Each number is 128 + 32 x the weight over its row's rms, rounded and kept within 0 to 255. Layers, rows and columns count from 0. Numbers have three digits each. The size before them is the row's rms in percent of the matrix's.

# layer 4 MLP gate, 192x96, rms 0.0801, rows 56-149, columns 0-47
088:185094084171180098120143157133194108051103087118111132107105172161100182158125146148172115166144111157095095144158159134124128072099179162123135
088:130134197087171101088170116125170089134128152205150088162154111152079132163145100158137045149086128130083079145210142107065084181169118125102104
094:146178127127093127187152134164155136133081115136096153178071187132084177133085096115097124083158094113111194154142123106148096072135139128158167
095:165116140167119087139109144086074148113115145177170133166138106090127117105210120178114070128155126127099112160141153186141122128086139115160109
104:109163102098113161084162110187137036141164150142133162094112143095107125209113175128148158170120111033094109159133081111137101098069151155164133
082:161106133114118128151135086141115189081174079127173137098175115074182141087183110102104050205119127077100168167145107116133101188089131118144128
097:158130131131161158192150125146063152087164105143117095118126133137137149168070159146123142142168123180117113163154101082104155200181161160090155
072:122162145137088087117132159104081131140127130097127135149103104073099125112184121121112124116160077147078154154088125152180162141082197094171121
109:157130109157101088162162100179116160121050088125136126136060167107167104131102090130078155101119181148158010082122134115121114118135110115203100
150:166136165100134145084160082130095130157139044157092083138083063081164158132132141081125166119152068159143111076147114110077096205140138093124175
124:161146167149155111070144132136150146140116166149121137092130150155073156169089183163135113111101148109083188129161059090089121115111125162137092
087:120133109134156122111082134093134168165118073080139182131046149128136147095127116070096078114087107131131190088104148152104164193145121149162147
096:143182133136113166115159121113130177132139142142140086109125122134136164116126132186105089122100097119146099149116164201077152149075139065128112
083:092122136138085156173126087126117117110157132216088120151135113185161147165181148169128156054195138109159166134124130133110176111112096119054137
123:110175167183161115183141153091113150149127098116168168122094149165142159125199153070125101149091111134081136133135133188116165140176130114105109
088:099124113104173141143164090149122108101175114093178117103136120118137151127091099149161062098144118106060156046118116114102058106181104102121184
111:173121168173131170187156158138123130087137151189108109124143137127151150158155144124133136081107176102120138126143114135136134175122105125084142
093:165127125151181127150144179113123154144140113145150117116152132084202184081136193130165089105134127083118121171125143129153121131139127099156131
089:145087108149145130102102123147092079103161103136156175114144172100115137099110171164152108120109132068081124126115061149108068087095107113093095
120:096115141112127117131119119155121042141114110086135154108124091083148132170108123050175158079128063142084094108121166111111082094117112143112124
102:122156114096128128111178118142162126170102122151143090155119106174202124070121108104153127129149114068089104147147180200150098131134073090098173
070:105117109163183136110172138093151054138120141078142106082187126139090121113068158129131146051109150110160133101191144142128086121083104139163090
114:183071150183121134117101090088125121127083128127106140090101156176121120091091091192128065081157159117155117116143122156107137174117153187148126
107:044170123129126128135089086138197096133171083156116083068088125155140165126145140101123164153096111095144133087169145135116102162053166172144131
084:116128072110115146145136050158128084142137093144118120131107126190200093168176177040113158149089124158113108140165141099109085142126117173160143
112:185178158163129162112168121130080068153150118143086162108148104098154139181118120093086135150080074096101073184108132121076105155106100120115126
124:156114129167102096103100116131152147114127096127177206135113146135134102044130083166122128158192115128150077096063140173203097122152138114096155
087:092129135181141136165144099079096086087060102124172140112113108117137201167164161167123096124165101120161167151090153112146114069142097149103081
114:167113153139137132141037190101122102150110143064127185111146144106127091163087077095157116092092146098162139144131185129146196104151105143158105
081:136193073130107106087131080126119102157167207068115134082088129102179110168097139133088145108139087098072135112152139209177135114092195107159054
090:121100115125181135080167129159152052134128157161150127131180154143109138066094134139137156089144099138146144037242089152140094091180142152134114
098:105151149108161115095166138121114137086145144173176041127122163130140174146072125179121125148133121140177121140044104103088086140097099159168164
107:099103122101090170132152110140152154089167073051133144145094183143101117139162112152130129088154125146163085149116087116166159134156077083076239
100:187118151160115093079140128123142138150114138164108118111089082149203155108094123117120142126141114121114110104102116146045126151101179087164092
093:080190148146110123045129138104179076126162151170143090117125107128109142081157108206137065136146142133119147160149104143115104176077135117092151
068:094137102109098151121096097095102189155104159097136112145141075128111108147116178156136155098095119164164125167116182124140160101079091050117085
116:096066121094146124143135108176098141148090121122170152116092104126173117161122154100119162131101071176107134142125056052110117135103072135098100
089:124117121188136093130127217107166143133151120098098137167130136102160094117132076157109080160077170138137131097176145149125163167159156177100112
093:121117173136169167145189128125146128076129108181152146121174160131094155107152179163140082109161133101089142223129089088113111180109143120119172
118:134146126113143160097090187166221065155142082113108156134115113139098129105111108086162188161084125143110119077141085080103193132105152121115151
110:146086109155126112149110183145174203145131135116114211176119126109098107146111076118101088096141175138157144104196114114155174092147130184149073
122:113078103140117144143136150150168127079142131143095122170125160169150117096130123153130102125193170140206091133143100187147120157144138111115141
098:108055141118122147082108161114158088118136147121174123150146223183098133084134105169130071133109073085096145161114147116125096166107180094154098
093:141105169123090053085134127143105104106175118201140077116107113135184177137187143018099138131151102132103114162135162113123141151098089153125155
090:162086150105117144082115087111137087122143160152089155068092184159161101219145176102160173104122052121115075127119088119104107130115095205146158
083:092135169148185148057164179131127127159091116124054146111147103147131119181133124059180122158126158128087132166092146088100154178099120098085141
093:153084126108168191097144132142128092147118195123078140118157176138074137122119106186188150057081078145136129139132050088098153107169121135127115
072:171104159128148136106100112126177105097119127129095196122117179132115073136139174143121167126085127155141074061106139145119122135188106104167096
096:164127130134154138109121117102089142118115180135151087127105178075162098065096133197202107090118146189121123135099096162147118115159126112113119
111:092106120146098160156136077187179133052102121113150153183080145191136130093154161103099145103164172129124135104135161170166138075133158118169174
093:129146154169142082122078154119132098152114097107114173111150134114126085148169128122114086092064112125128156099142132138168116092083166174135142
094:161147174139106117161140153132117144070138160152163092163119150129135116095120164182115109098126148158120156094155089189135173148116134094193124
120:129129158108177138121145169155119108140111144102157108099164168084184141080069137150203148114142105107153098138103109114075110140142112146200077
093:153176132161104169126115103163132175121167123160070078160138116155085117146139116126138094125136154163121157174121141152120137193090091063124140
077:170122138116130126135182112163127073115126155178077131083107156132098147089173107119146171100099074139150115145124095131146102128043102094098141
107:107153143116110067091113125134118103099121144139136164182158175164137127076127147163162087105147160134106118149170110085145139138093115108107162
081:210194127121144102110134086164101107157113082073117134177152132162158136119157134094172137158062070100154142149126120079110156158176029148082147
114:042124085111136133096111039122102093160182116141088168129104151092153178146107136056121173055078097128136151067178158107106087141123184127118155
100:135125163098115105161100127052069171139094142100128182129165090142111149104065118192121104109166100143109153078089187105133138152134119131121091
064:134202134177127130155167169094195177140131137170140128118152153136146148097154143174108093126134147167129072163175128151131095154114130137099132
102:108151173116108164169171155105061134104148131040121139113096097107083139198092149107096093026105113098098155158141161145105124105093112138143076
097:144127163150113079121098138172106136161094078154112132100157153059196151158109142124157160159158102119103078167138133098146083088099102187167109
093:113120108114134117131134160161121108172102104060129175083098143111207133174131164059185196125105063093100154073103194124108144141136081214126148
068:098103140101132111061122096177140148170140133166167133158132125129121149117097152173156151144158156130122064113124087018133141129195079154094152
086:142138148188135063120151188130114160119110072099112158154126136110081063131161139119065079137143145153114122131134178121146153145076092125155093
095:165128165154167148118169142126105103123138141157113140097197146200072143155177114120188114179125139078107136190146077081089142172130111148141106
075:166117110158113127144106124125113140123140164104090153149094149112099084214129185179183142113139165154079153159201125160162115076102147161120121
101:128159105122089137105103138137139118186148113098149152153109088085148135199084100095131177114090113119081145060112148129118122123158163128161160
112:115143132130154109193099093179113111089095138105106194129168142077113167072107105104132169137044161137171166110169086077115112132147142150134112
074:109131145113113094108147088131163161173119088162129093117087082079160171104095126051137215195147107100183127201192101135144122111125139136166159
115:091087127136164155127153156130158124087154157161160176155187170183122151108113172212143102142155143100162116146160083116128118125169047093133124
073:123154117164112171186161150151152180079133048068184122123110137122130122106105117110120127090116191123161156093192085115174163142167147153164195
108:103128033144098133154105088120112098153136133126097125158121151124178144171084124139135193134102027099130124082115082129101151117119142107184083
100:147125158187155142177140148133104183140127139130087096146131128130146126153118169110127211134167089156164135122139117087171139117173137160129145
063:088136102163120089098129097143106132165130088091103117138106154126157132084068123101120180123099066136189158153104161134138072131157085136142179
063:133149183080124146123184087148146135113138099150144093139164106089105179081070148101179151108124117143119104156160121124169031081103163187166112
102:122154124136066139101071124141073066138129081103063150117131101095081133121138135100134113080153158165097138117141069210116071162108137152099146
085:102115143141131218150117123122175044186144182120097129102142161160130103087127062178147116069124154095168150108136109102134076105132154166178151
087:201142142108157169175174138136133132101104158142177180148136136168131166130192099134100073123152136110124084192106150209094156131089133140125166
083:164125173171069143196148158121162152151074114093143152161108100126106150151166162098075100139133142166120103080142145112097163156143181101120108
117:135117137147161119092098140142084169138152189138196171154063229137102092220126114176106141154049121163124098110102115175151136121119161099164126
104:120122103155103079163115153144173169195102129111117096207166116130127104139106162143146109095091169087145181047100177104181174134129139099140119
089:089179121106163133139175127112131192110137117139137160163151149130115080142159100142110091138070159106191148094163113134125157167185143129126157
073:118148150133206164094098096126132099148151152109061174071170083120136141168089137075095161129138094166129122113085114133117130133081181098114075
116:131095166129135109128117162126118106122178115172138110166156141174077169085164132199150110141164204132206140149140040149126098103151085170108174
089:159167118138121081132138114129076090152128132142133113118179107084106102179138116116162097209112090108137103200144123108047119129097066113076167
079:158117152101172183167152187119176158075139159127099137131180122197117128140123149180155101088103185090203145144117116158083153141153083110119107
131:064114138099165146152156170124180109116148149087141185176133162136141121127166113150183111121132114108184131114146147185130173121151092126130116
098:088158124093102087083140052134097103179095120141096097126068129164137139151122168055135190112064107137164114089122140094107102141125108138139149
106:085188115150133092110083152130102119162102129092113128111164112125153112182189112134137044138120157109118179114098161206149114115127067122100073
059:080128099138094060143073092149146120145115098138144109132116116095103144156071175091139172155101123115100103090138121080086156084063093115075128
102:167073154165153107070109136176181134102147109082105206093148124136143092156145142140145155115108154107098196115158152085189132113110128168163092
063:107150122159044126154078090107202121170123065134166177124118133167116132122146108115117139138162102118114132116101189171204141081114157123106148
115:116133137086091144094136063134234118104124163086164146174169118118128128102064117198155138114159111117197165073152132138152116103141097012154061
# layer 4 MLP up, 192x96, rms 0.0761, rows 56-149, columns 0-47
097:140110113096199135112110167159189134105109147168077139096115132154056167137120122141168133177156103190128090142147108119102123164122167204121129
082:148127072149106115123063120120082139140113095087107179149095102114172143102133185086147204090136132121136196106099114131179155116047123143110136
102:119058121131134136067079172125156130104162135048187167126164126149127111094160132149157119163081176152153072107170113154139175180108122174135100
090:136161132208119092115093192079080146099150114115070116131115114105090129177182148182129094130115119122108114134132134208158125096080173144147107
108:107157103181078153122143136184169168123157108091086132089068116112075121132098187128084100137129123041140118170091133146129162176097156158155169
080:113087130165152079094126203102090094150079181118056130161116183173103129140110164162173191076131167160137146114090130146136128086198106184162123
099:128116124134104146108121098135166070137079141117184140171089128088124118075168099156149069127108109087183109109133119136144107111100092066166077
072:116112147114163164167134091134160131061149158171117117118137100138150163126106091170116132162118180124190105091113128112044107129211060138103140
103:131114142102125083109155072131129128155060102159121129115075148125155129162121113096132200140205094142184077070120129087095067137142096100170135
137:164150171095101159119156093130103143156153070176100080141128095065176168104115149081131191125158059153159117052132097098079066187128128094106208
117:105102085091119111127140097161178136109121170122133111139155133078151098096133069083167124177143090166191085125139172178109132146160079071104159
086:169133153134092111184123114128134107095115147140155052147189077136145084170140173185148203164184164127143093185184094093166140086100168113106120
098:138077142138132077153116152128117072114116126101113158148147140140122102141128108097114177141170170142118159127150103073178118118171110181110134
080:102104122171116056124138102104032127131100181150122134138162149080138090162082121115123115145141165188126169156180056122147105155092114161120099
128:069172150165143150157182122105173165122156068125167117144085156164149148086155148085099151158118104116148147142138128160129213084162134154132139
089:101124110110165186126140087156183085120147073117157114109162134153103179113108079155184111112124139082103105075091125123095064115158097118152130
114:112163091114102095120147108121067138131099119068188138133075145121109114139166136120057114187128063157098116132119130137143141104139117132157099
097:155142148114096123052069131172105086140135128133166139092129109094103130133140099121160091159083153101123109157131128133125103164063082171106139
091:178122099180115125147101108116089112128138135119116150093143112103120133077105159094132129112093145078076141077126162138111079099141119150113079
128:103103142115185115127121141097183046118118132108085158147109109118100156119114098047120172081146117170077132143102156107136143101083105072080116
098:103137122102138107165136175083092170136117147155155087100116137138173141136162138077085083091220175119142156116149131235164130092149142084083092
075:118107098092138156128086161099072121122173138145157140136119147147156098172141076115127147165122091103083132136107082095100146163107179072066151
114:081149139091166088106141163160110136118208123188089126161142112116136140178113163102131191130110091165064179078084143142154083146135122117089118
109:095150120127141134109107087129188088109191133182098075070115115126145185131182136146095127184158105120103085089138138149078069162071124131105090
094:138138099083133106070118116136159065135124109165132117126175119163130072140179154147151100119161162134085121126158100108175118170125120095123109
107:161149137134129120134170109118147060154141122111073165079155099089142120156109120094077163149106057089047084169114161137076124124116093135084133
121:120121117119073100124146118144121160088145105138166187140106143204116119042128107141087111140190124128129102084098192168206154126104125127124148
095:127180149178087108153126179119114154126122130114144154122069146166139093123158157125111064127109176147111194128119174177130161180072196149076094
123:124110124133172138103103175131190079136083132063154204148203163127129097145100092139156130120081158106113093155166133112142202064150100141151124
083:111112173132159156135123162151103116141100077190100165130158134106114139122202143098189085138151169149107123139131104076101116125157102183125166
087:104123148118183154126170092180166045116121125151171130152160128150076146089111155130129125056113078111134138050202147176123105101146149153140097
088:101140100160099058069115082099087088171142167153162137073141124039184140172102149066091162154088092122091149127126158093115116135079189147108095
118:082165116118046062124120069103106095116085113151123113141117112100101157129101124124128103088193108160189122183117159192133072138095174124084112
095:184127132141126113158130108093174162063097082126181062155118175210163132118112107154146159093188164108132106181093109105124152085115106105124147
089:125201162095088138115113094123166118139160109138143102130136131187146117116131100146137069087113141132175139170120160085087069127123142062119142
072:136131154125187146092136144161121061121145109174146128123125147101082165124163084111142107152177122124032111130187100134149095160171156175127153
107:178170110146104099136074194151170162126165127133083145155132124092119105111146135175141050077175194105124143122117157172142136065152209116085119
094:153131142105111135121169077161201113115108115117130123129179080133112155147138215136140157121149110131160123189149091135163119108052122097135156
090:093113079088059190145119101131124145101128119074182150139174187136154093113092208133149156131155090146145120135115119129145137067127130125144170
117:165103170144154124082131185114168126104138117129107176108136130142150123103108168133163209183121151095113162094105141086116095103174121128086097
114:110174164133094159095169129150146123112122060078101091132160113146172166120106173117154170196135094116128127110080150087134090167064105103130167
113:141190179104139137102116123093071141191111142114169146105123107111109154162163139143155159094101092102080140155109090073109093106116095130188137
102:158148180111183169114130124142190081107108131177068106109214157187079156083115088126175103109138125140133111138121073138066077130130092158148154
093:152125126119169162161145171114134197092090128057122160138116137122115090092075118189116131128125117121141153114144128137171098107199135119136119
086:101164103165145140163166182096150131157108076124148100160127105111166150132108092092098171160157173090077078139139136127140168145126122112131081
087:088132109126165117063079136114087120126085104100172146142132111094142084143150120170163169143103120102116115146176164081137085131086092135210141
093:173094128114106091097154102149070111130107148089107148118131151169124182105096055133158168142103098149127158127081112045096099143114133131144097
073:066050124126126138129117143124134107111138155164082175166154168155070091094099119129167143151091097113133119174127067100125115095164109123120112
097:153155114171069165142157166106162167141154097121084174123157076119083171145187130104054106117164132114129161158117151145140185166129148130140082
107:118126115139130162102129083193137112071098139151102135163090129181143137064151135102135169093103182112087129099095162201137097095201146107139160
093:177060117171149164144168059117097123094128115151155093130115056118129156158127165099168181123193158079089129164140145132118118160181118112091081
101:112110179097126168141197130178102125058085124140132102157118152112182124122134163103154118132142117129112118131134091145135180128181103157198144
130:126138047111088091048140101188155093145119172043106168162125142149108150140086147118119096125101186089162101103133118087116092094104139186132119
088:104091116100140095153149151095124079150092133115175154099122139094176144119111150115102144110134111077129078111130120088146117075172162198129119
079:109117127137153158139177114162169102094138150165091104126155142168103146098148150213108098141093114083162077173147065156079137132130093097098118
099:134152165134080059093121101124123138088096114077139172181148148149132133090145151137153084139129153137128143112141129055150158174082148127107156
093:133070159109128107149108155102195125101100182183176130130150060152090128073139123129127041150151166123142166138159132190123135150133157166131137
107:149141126172087109152141213112144184107105133071155112160149139119104097095140152168082063168126175121154133155067103151156204128138089113179133
107:127178133149163119052109139170128102147124187139112142075096131155108189137132135167198170116181097116105085133137127120074113091114170157137138
072:099208067150077120131195131108140156147180159083155158124142145130095120097122156148071113133112134173102138141189107155136142138054179120120106
106:107123146098113147120140136151055143112161129056131146116076122111097134174069164121127082035109123073103132156153152148138128093103108149152091
113:123130135068127130151184083158167148115102120192133120148103159178149114128104132111109226160148093138190100117135067110136114127150095084095152
092:137161148148131165098104125103146139113152080185115100169156106168079094100149131185098065148155182148120124125157154140168127133070148062146093
073:158174061134115172162181154132132103087164111089130136148170109151152138070164080091141094098113182083145128153141150147135157180046181124172126
089:140082140078164180140097105104138158112142125154111159114144133103143193163132097154166125074138158131104177173124105145185099166205208130133153
097:116161108111071125114104122149189138129131127145115100170100137064183118096077138174126134064171127141141113075116158190142115085141106076118161
083:167120117133048168129076149168127134125149169158093137123155136089136108131137129164157176141190097153024181155189160139142149061115121182104108
101:137100166141141139106133130129136122079132143159100117123152173150080112061165153150162110161144139142193115164119134122154140143083111109098108
100:132097135094117116029125145086145124180184128127181082184085128166136104204118142124126115144186102185123074128113156126160132162099090084107149
079:135078120176229133123118197117099063119182158141104165084120109110122149082099146108110132096114087145015120075102148118104106161143197150102125
116:139144105096088146174153106175030086125139137086141164097108147093194087122173149051104100113131164101117146173172083147148156127084197166137151
068:104068139136148096085073138082112140141133191138105154107079141125130105136157100194126116137153136152147122116141157135110108186078138144115070
101:143126210096217136157187158072115175076088148118191153134097136140141133095191183099120056119155172139151107132120154126142146142169104155069177
109:101103133172173144157118180127119115136130143132123114128148157122153119158112157110158216111143104145137130104182109051146133058193112150121131
066:114178068111071125148126163141116161153136082114136126159157141176143139177120116113135095175137145084160153237134141105156134150119173097205125
060:120107095185157105114128162133154125128136120066129173105167099167152117179160137159072048122143148120121154136076098135154200154145096131110119
110:089128126118060148146117097105103108075095109093073115113140099106059139134141115136087109075160176184099110109114078165126107119121122092083175
087:125108172107135196130170099135128065145132174152056129101119202140132127114158148141162159121201142142138142156139108102130130113130118167129208
081:127134149183197146112186150117140043109117140123164098148110102150113093123134125147116073164173135146110135173153113134133145144138094156144128
088:130155121140136110201183122127153162144115115120052165158135134205118169184147107115081172126146097088132091114113166137093162132145161099172133
102:113138122143094100152136106122164134130091068093111083129125062133183172081136126022104084154168131140123210105146164133108065143080141160134118
102:135128132102158154121137121101087093045161138153139138090124139161140137095120080144112175122173087158121078157152087139084085106120124135111098
095:167108123140089149121092107134131046137137104173084091096100107086120184102106184054130165153107081123052125174105126174094084143080139149107119
072:103198135129160166132152082113140137136137160080099174095178067090131121143109123094101141106152115155121145118079109152132173104102190118158096
124:096135118089148172097065159133133063149137134197125130116158135148106133177148108124202139139070160107199106146184117124046066100149135164169115
092:119100156161129125161125101112192175123125096143124124130087109130163125062127131160089124064222139128200150095079207141183118161151087127154104
082:144158119143112112101139093149114140123092105142099086098125104149135155150147142105117115080203145203103120125155148122142035150073143142167122
125:212128104163105139107113129119070144122118119154072060119117098095105104104088135121100164121173133120098138155134082107122089139106172143151163
106:094120116118119089113073150084039129147131197094185133103139080133176157132136146191055149160145170113102119106121105152088151110100141146096147
110:131087166125134170144194084140171148101152109152150135134087118126115172076063142137078184119106091169149087152125097063113129172125188114139165
058:107083098126209113082158131083150124108144114137156209117160159136117107157170155121117135158103163100177087134104139137118155134077114059112172
101:151084161187201075072103181156166144131124153134132191112149110137128098142157105116121145117106144116102164090172139122176128153125120148174073
064:172165150120086151180094120120140107174117096137212154113148121149126132139175134074128122138131094153112089090067182197169117102090118116103159
115:155114177110155162059116143189215117069137132129137162114121154157139163111098137186154124134124103159104140158132061057099109132141133161146170
# layer 4 MLP down (transposed), 192x96, rms 0.0703, rows 56-149, columns 0-47
102:072092148105084157150153120101093189199141134136162119134151104094130057141138084117100070109117174156180147156135125095122115171115105109164119
086:100175134136146131142150119092195115203121136210142126170090167113133093153140133143157111157119154150137102119132184150109082135171033126140112
110:138071162156136110102096194145153148105154136093128193145112144113131159068131211131141193152102099118157088124131115125169143196175169158207134
095:134116175097121164115127180095140061117125093085069108149081143127066140113098183138099126112169107090082135072132121116191137125122175128152061
104:177140141118111150174108135143157082114101129188181168080159047125153139049149128149117168107143144096119126119126143134152131134138157123159119
079:061108134155107153174165092131162084099156127117091111202113164166114158158134160061112197109131123132190111103140122118145137164165166094123145
101:193157197180166154142110034158102109082127095103080155109156126158156164115175124134156079114088102128175082140173149107125095172139101075094166
071:135110162171150134178162107118066162125173132114123176107137090151076140168058160138078126158072130143122126143165158104110094124127048104091149
108:121106123119122099101165107071150157175095114146155075123171160132168141131138174143114089156148109109099236082170138143104070176133164119206082
132:164102105128149139103160144103133144175108132078145071140158137107066134145116088097072160106115209109148155125145123077106135165135138172112047
117:154135134139124146141087115156103102104192115135141179218124080127156126095158092126120161182104060100134080147080122132139119139126113175162075
091:083137148124106153165128129179098148209104143142092115110162139101197107123078093174055169141166092069141085067136111121190156123102118122086120
101:118140118106113177160124087098166144138091084209121110172158141084105182114108153132153103113157177112190121049167162134130125141115098130146126
075:119153174181104068104053160116102112144067172157099135112135132100139125142109158116105110160075165172082107093188129124157132116171138142126117
128:149116071133129152100157077109123128077144117086133073137075087131150131149192123138081203130159133148094187175097117114149137088100145151103148
093:134092163092126120113071165113087088180106166096116082135110165104080147115121151141098153143106153195122095162095116180216178140102168101085086
108:134097163141112134202113148086153157131188152138104149131099072121171098114115136133233120125121121036174162125140124139161155113119121069108141
092:118072080102161119147149059104097142124121151153049137192164113163193084089067184107127168108140185099125152149148128143130174151132075146152164
088:135124090156138154138139160154143149150128113104169150116122166148135078131101103184143131054112165063092184091096103106094152076096116136083129
122:174100099168138113117090192099152143090146190131127144085093115114101129083176102133137110169107132152110183179086131070158173133125130146146123
098:137104124170170049182132077127103142139090127149130082112117115137083065128117125147102102165208121123142111107158104156133114115122183081148110
069:073144162140111120159149145149078139153116148093073163158178149105151128143169128073141108111112176140115122158191175104157106163183151111117119
111:139108131127125105149076091141089089190063140150112178117096215167134127104136069145099125171162117101150123123126075161110105113165125130122135
107:165135158107100174195136066087129132137150142175121094085188142111112122130167118148103144142151116099132126080112147159087113077131124102139126
088:081118101088129109117180129161133118095103090158133123109167119122142109059122117093101111109117015160148148155173235149068098146111080168124117
112:125120154117148156124137129131186110139124132210104164117176125062132117096141084104081140169134157146104128116114156106112165087173070120136105
119:169097099147097134129071148162106180135171098171135147087119147100118086083140082117132131210147115154076090126095145168149162100124153163092170
091:139156165160126192155104132104102167163140116131074150093057139183146186159153135146169149131114159107097141107154094128157094126089051101138083
115:147101130145170113108089139126128162117076116125128117097189169092152092127151130113076138140072142103090096102156166111084179132140087096154124
084:123127164123114153176117124222112131186108138168048180109130137137127125116134201113133104080154147096097123121160119084148139136109124139090183
081:140127036097123102146089131126085140105112118092109099092153098104121111151135168107098066173094156092145087140056142137137171179114101159142165
090:167110137144120111129148126103125151145047112109143153169130149137162123161149079126169094105128130132072155168089073135115123083108088133161106
108:113157128113081145144124076071126116114150134125078063126152111123062129123204078155192097113145115103170105147121083088133138153118169157125097
092:128119141081116164104111147129107157159100172153174145144117111116130134113117166138071128170173152192152174177064156089114079115142091126130152
085:058110081117107163118135103152174090122152106145083048146184097105132148091117146115104117160148187178134142130138169142130149141171128138124151
083:114150135193130166122110162128154119114215159119159111131099163145146142187154066140138145120127127079115118112153182083148145118191154087113150
115:142142192105098081191145089127101122169096163144127114145157135130173124117143142153121051108131133100112122123153148104157086098111055081133155
086:122145128181102176085141089197156133136114132089182116132111120186134131144099098138113085133070141142123112095163162169182107117093159095155152
083:154162160121132133102152096157112144118147161217169097107146133132148165195154154157113133154171153132092129178080148124121130153139166128119101
113:134125187072122117118120151105104137089105125119109047140095058061128123127150122154128129121122136128118138118163143139101121066166075102056108
110:144193162158112114060101113137132148167147107035126070156185099142150128120101147137123131151125125101093124114061135099132066182087124092129133
118:153123138090130148139135173155110101097097156141182132095164128173178167111136143173212086088188098145214197142122135144108098135140121104102126
096:126110127143147094155164125122105168142045111109101183083138122089126138110068174114150108123098129102160120110194130147126112087115089090026151
101:101132148156102128086114123127121101151160075162058089124129072141179140147118151079062138077109138130101074075122093113118100114120115178098151
084:134123167129134102116112059164109153138092144119106113148091172134134189100136114060110138121098165121144119138134217117115101140135142169166145
077:137175106144130175162155106159156163149044159133132114109121125137200088168129117053174167152169186157155123113118148063113191098098114119117103
095:118152109167091144128095083104128137116069131106067091078147154150089158167139105111122163104159163079145152153113166134153138110120107169148100
068:125097140092097157085122215149096108034092147105129106145114128139137049131107118169154180124180121136142127092116121064120128130127153112127136
100:119168144032102093129092090214145127145112130087180111160061142130128088087172142125182104130103101180100125151158104149181091152043146134121139
103:141087092087186161120150144087131141186084128104045095062099094097079061090144028136149133152100172132165103126106145112127118145113119163091073
091:168127126214173198143119062126115097165158169158157147059151134139113136145119115112123148120169076074094098090139147115137170111141082119121139
095:163143100161142148140102121080121167193171161112139149068138067142127112111197119171063145167128109145143131078119141095109065132157131079087142
123:115103149108151177183136122080120126090139084180128081140126120140129035158151127131137158132093098114155147141111081130151168130093148116133148
097:161169182163097184168112117068166148137155075207095138142140144192138153122145161151156153094150128180147181120178128141145094120157149074094138
076:127068141100115138181166075191151112109102104131121156117145105099162075077079084113118142118084137098120104097130183153108146093138093085091144
100:145179142130205081150105167143066099094099125100101093076113114196159097168131087085086148112156168156081125151133162155140126159103161171112152
085:081073107163126124148160153101124118123180131131153133116103114084211125147125202158138138143195140186111143137108169136079088098108132106187167
113:110091109125129140163165166187157164102100137069143132124095146178177102112097078128148183049133056126128079157122090091126175128116150195166137
100:182149109121127108154129103114089165136132171095111127087098163162091179137151114162136183121112112129084111140178122147098157113120169118128097
066:050105124101118136124110166197124123108120091161125062126092123133087077212103094140138147126062153140183188082107122139153200158130128146097209
112:114120178138137102162180131111086138111104112087160095170130112080076129100140168117120161090095140079066139170152080115116116064123124133123089
099:102155163090158098099109108145142142135133135094106106141103105141096162160165160120138185120114089124074133107157079158106153178127110096138119
093:099135120146189131132158099122153146156095123083144133112099158108201138139098128081145106151119033095104128134093152076187101088070096125129097
067:185149122136125139169137120098117135122157057150127120068114122154145103158133140126148150119114181134144137183134084098085129148133167075162197
098:111108168151101148146128149139165140138173109138158196140154132180117125182142110129115118126093130124129146157161125074135169136121177147161112
095:141168137109092149122105114166072123131205115123048177123051099161162167085093156152158086125141153162145169128145105117180138145138178147179157
084:168094131092098124103098142040133127156140194085145131108161112064122096151169153150171132129165123190096171149167102113154109135126091153110101
106:136147147183117103080158135150150139140098093131101139096095189152123080121127131048145140176165104122174114131139129140196122132043119148106106
110:139089210189086164135135141147127120177121080120121134106107131200125128129057069150164081169164078123115088084114123121111095129081159112084109
080:168142169145156144132132132113102127128163166100092129071114147111070104116094153086164101196098110115158102091121123147143103160163105104180126
120:116108153143166086145124113123119194117082117103156217152103164170148142149159181125131132112128092066110165148144137094156169105151082136136163
061:165147115092151116180082096189146135056131075126151163155168128108142139137154190094090170139104136182163124181150139100114138148169132148185154
105:147126161080155178073130122142142143108142140131130152073110140113182114109139157065108121116115123146164100133138142135120128133155163120085152
110:124093121138106093112118141106108099107143188150171112086126118073156108098089102098125103106088169105154100110142120078144112143069114167090161
062:077144129129147073121120078162157122138150079121131090139117124103102062126105118096114125101070098178171151181158197158143087130174120088155169
068:165173156128095128113135077125170192151100140146087112141112097163099163158153112133175156144144002105098112132126131107146112107108174094145104
119:106149069124084103110099102133099100060098123143134139098074123086078153158182069120140122107137106151138080116129136191090119108140094126124145
085:120148144137182124126130138133162110090142103129178137161112139123131163124113094096145137148080103107095135172106106186123139127167112119120162
081:039119119215098069125123111130149080134145117119154058113087116145120134118065173135150113078130112125133173062109152122147157173111077110173097
088:114142074140131170133149185104168152099123106142190151122081135130137170133110128070076141113134167137139118122100104136116081122173057109179129
106:111198130153159143138089103160192086156111132172061151134131138149095132136146112132131094164124136144118125098146116108184147119137144123155111
104:142103126170182157168110102116077058110170131170114195148129117089124148138089128120110128116191099158151062127099157106137161171088055108149123
097:064148149117149159116095140088180107149136102171102121126156100134159246124086124113090107059198115142116109123163148112122126115165129151088092
071:179125138056157162128158079136145114096146107136124104114151107132133114082157114077049096077150157158135087104079123092107163127189145144186167
118:181135159127168144053155140065122106075136148128122041096116119163147120102106121109139100181114106129115117202122112089160159142161061086093113
088:135156119092127117093211096132075072092145135162127085160120099125134085108098176161226107140086136137149120097087069101075106164118130147085114
079:095124154134103101153073157170156119142145111147098068161175088102150116123068132135162112118142087072103097108111124129149181079131161183105076
123:142150083136085143175141130169188117170087125131091194185153155119120153177116119083124124148170124098165060113150174092106121138164110106101099
098:136140148166137103149148127132124106093132229068122061163118152090130113101155154110105138110143142144175136125106144122116165091143114118098145
112:167087165162098181150161126127176120128150093181139230193078164156156151116104072126184119066088082150092125122150127107134139158109178100119104
056:094124053126192121142143121117164092099135127124148150104119088157125126105107088106101119169121069094127136123092088168179137142096070120104157
093:113125128165096102115086123110148171120151123142132060128139101108141098123154088131138129145104170173146121126094157140144114182154157150141160
065:191123133130149162183147103129085116168080166142079084109148151168108169134169124107108124144136156169086077133117128100113122100070108141099120
114:115171150070132133196117172166129106103173153150108176109105142150097131127104146107142138094131080061161113119145141129149152136144155186097123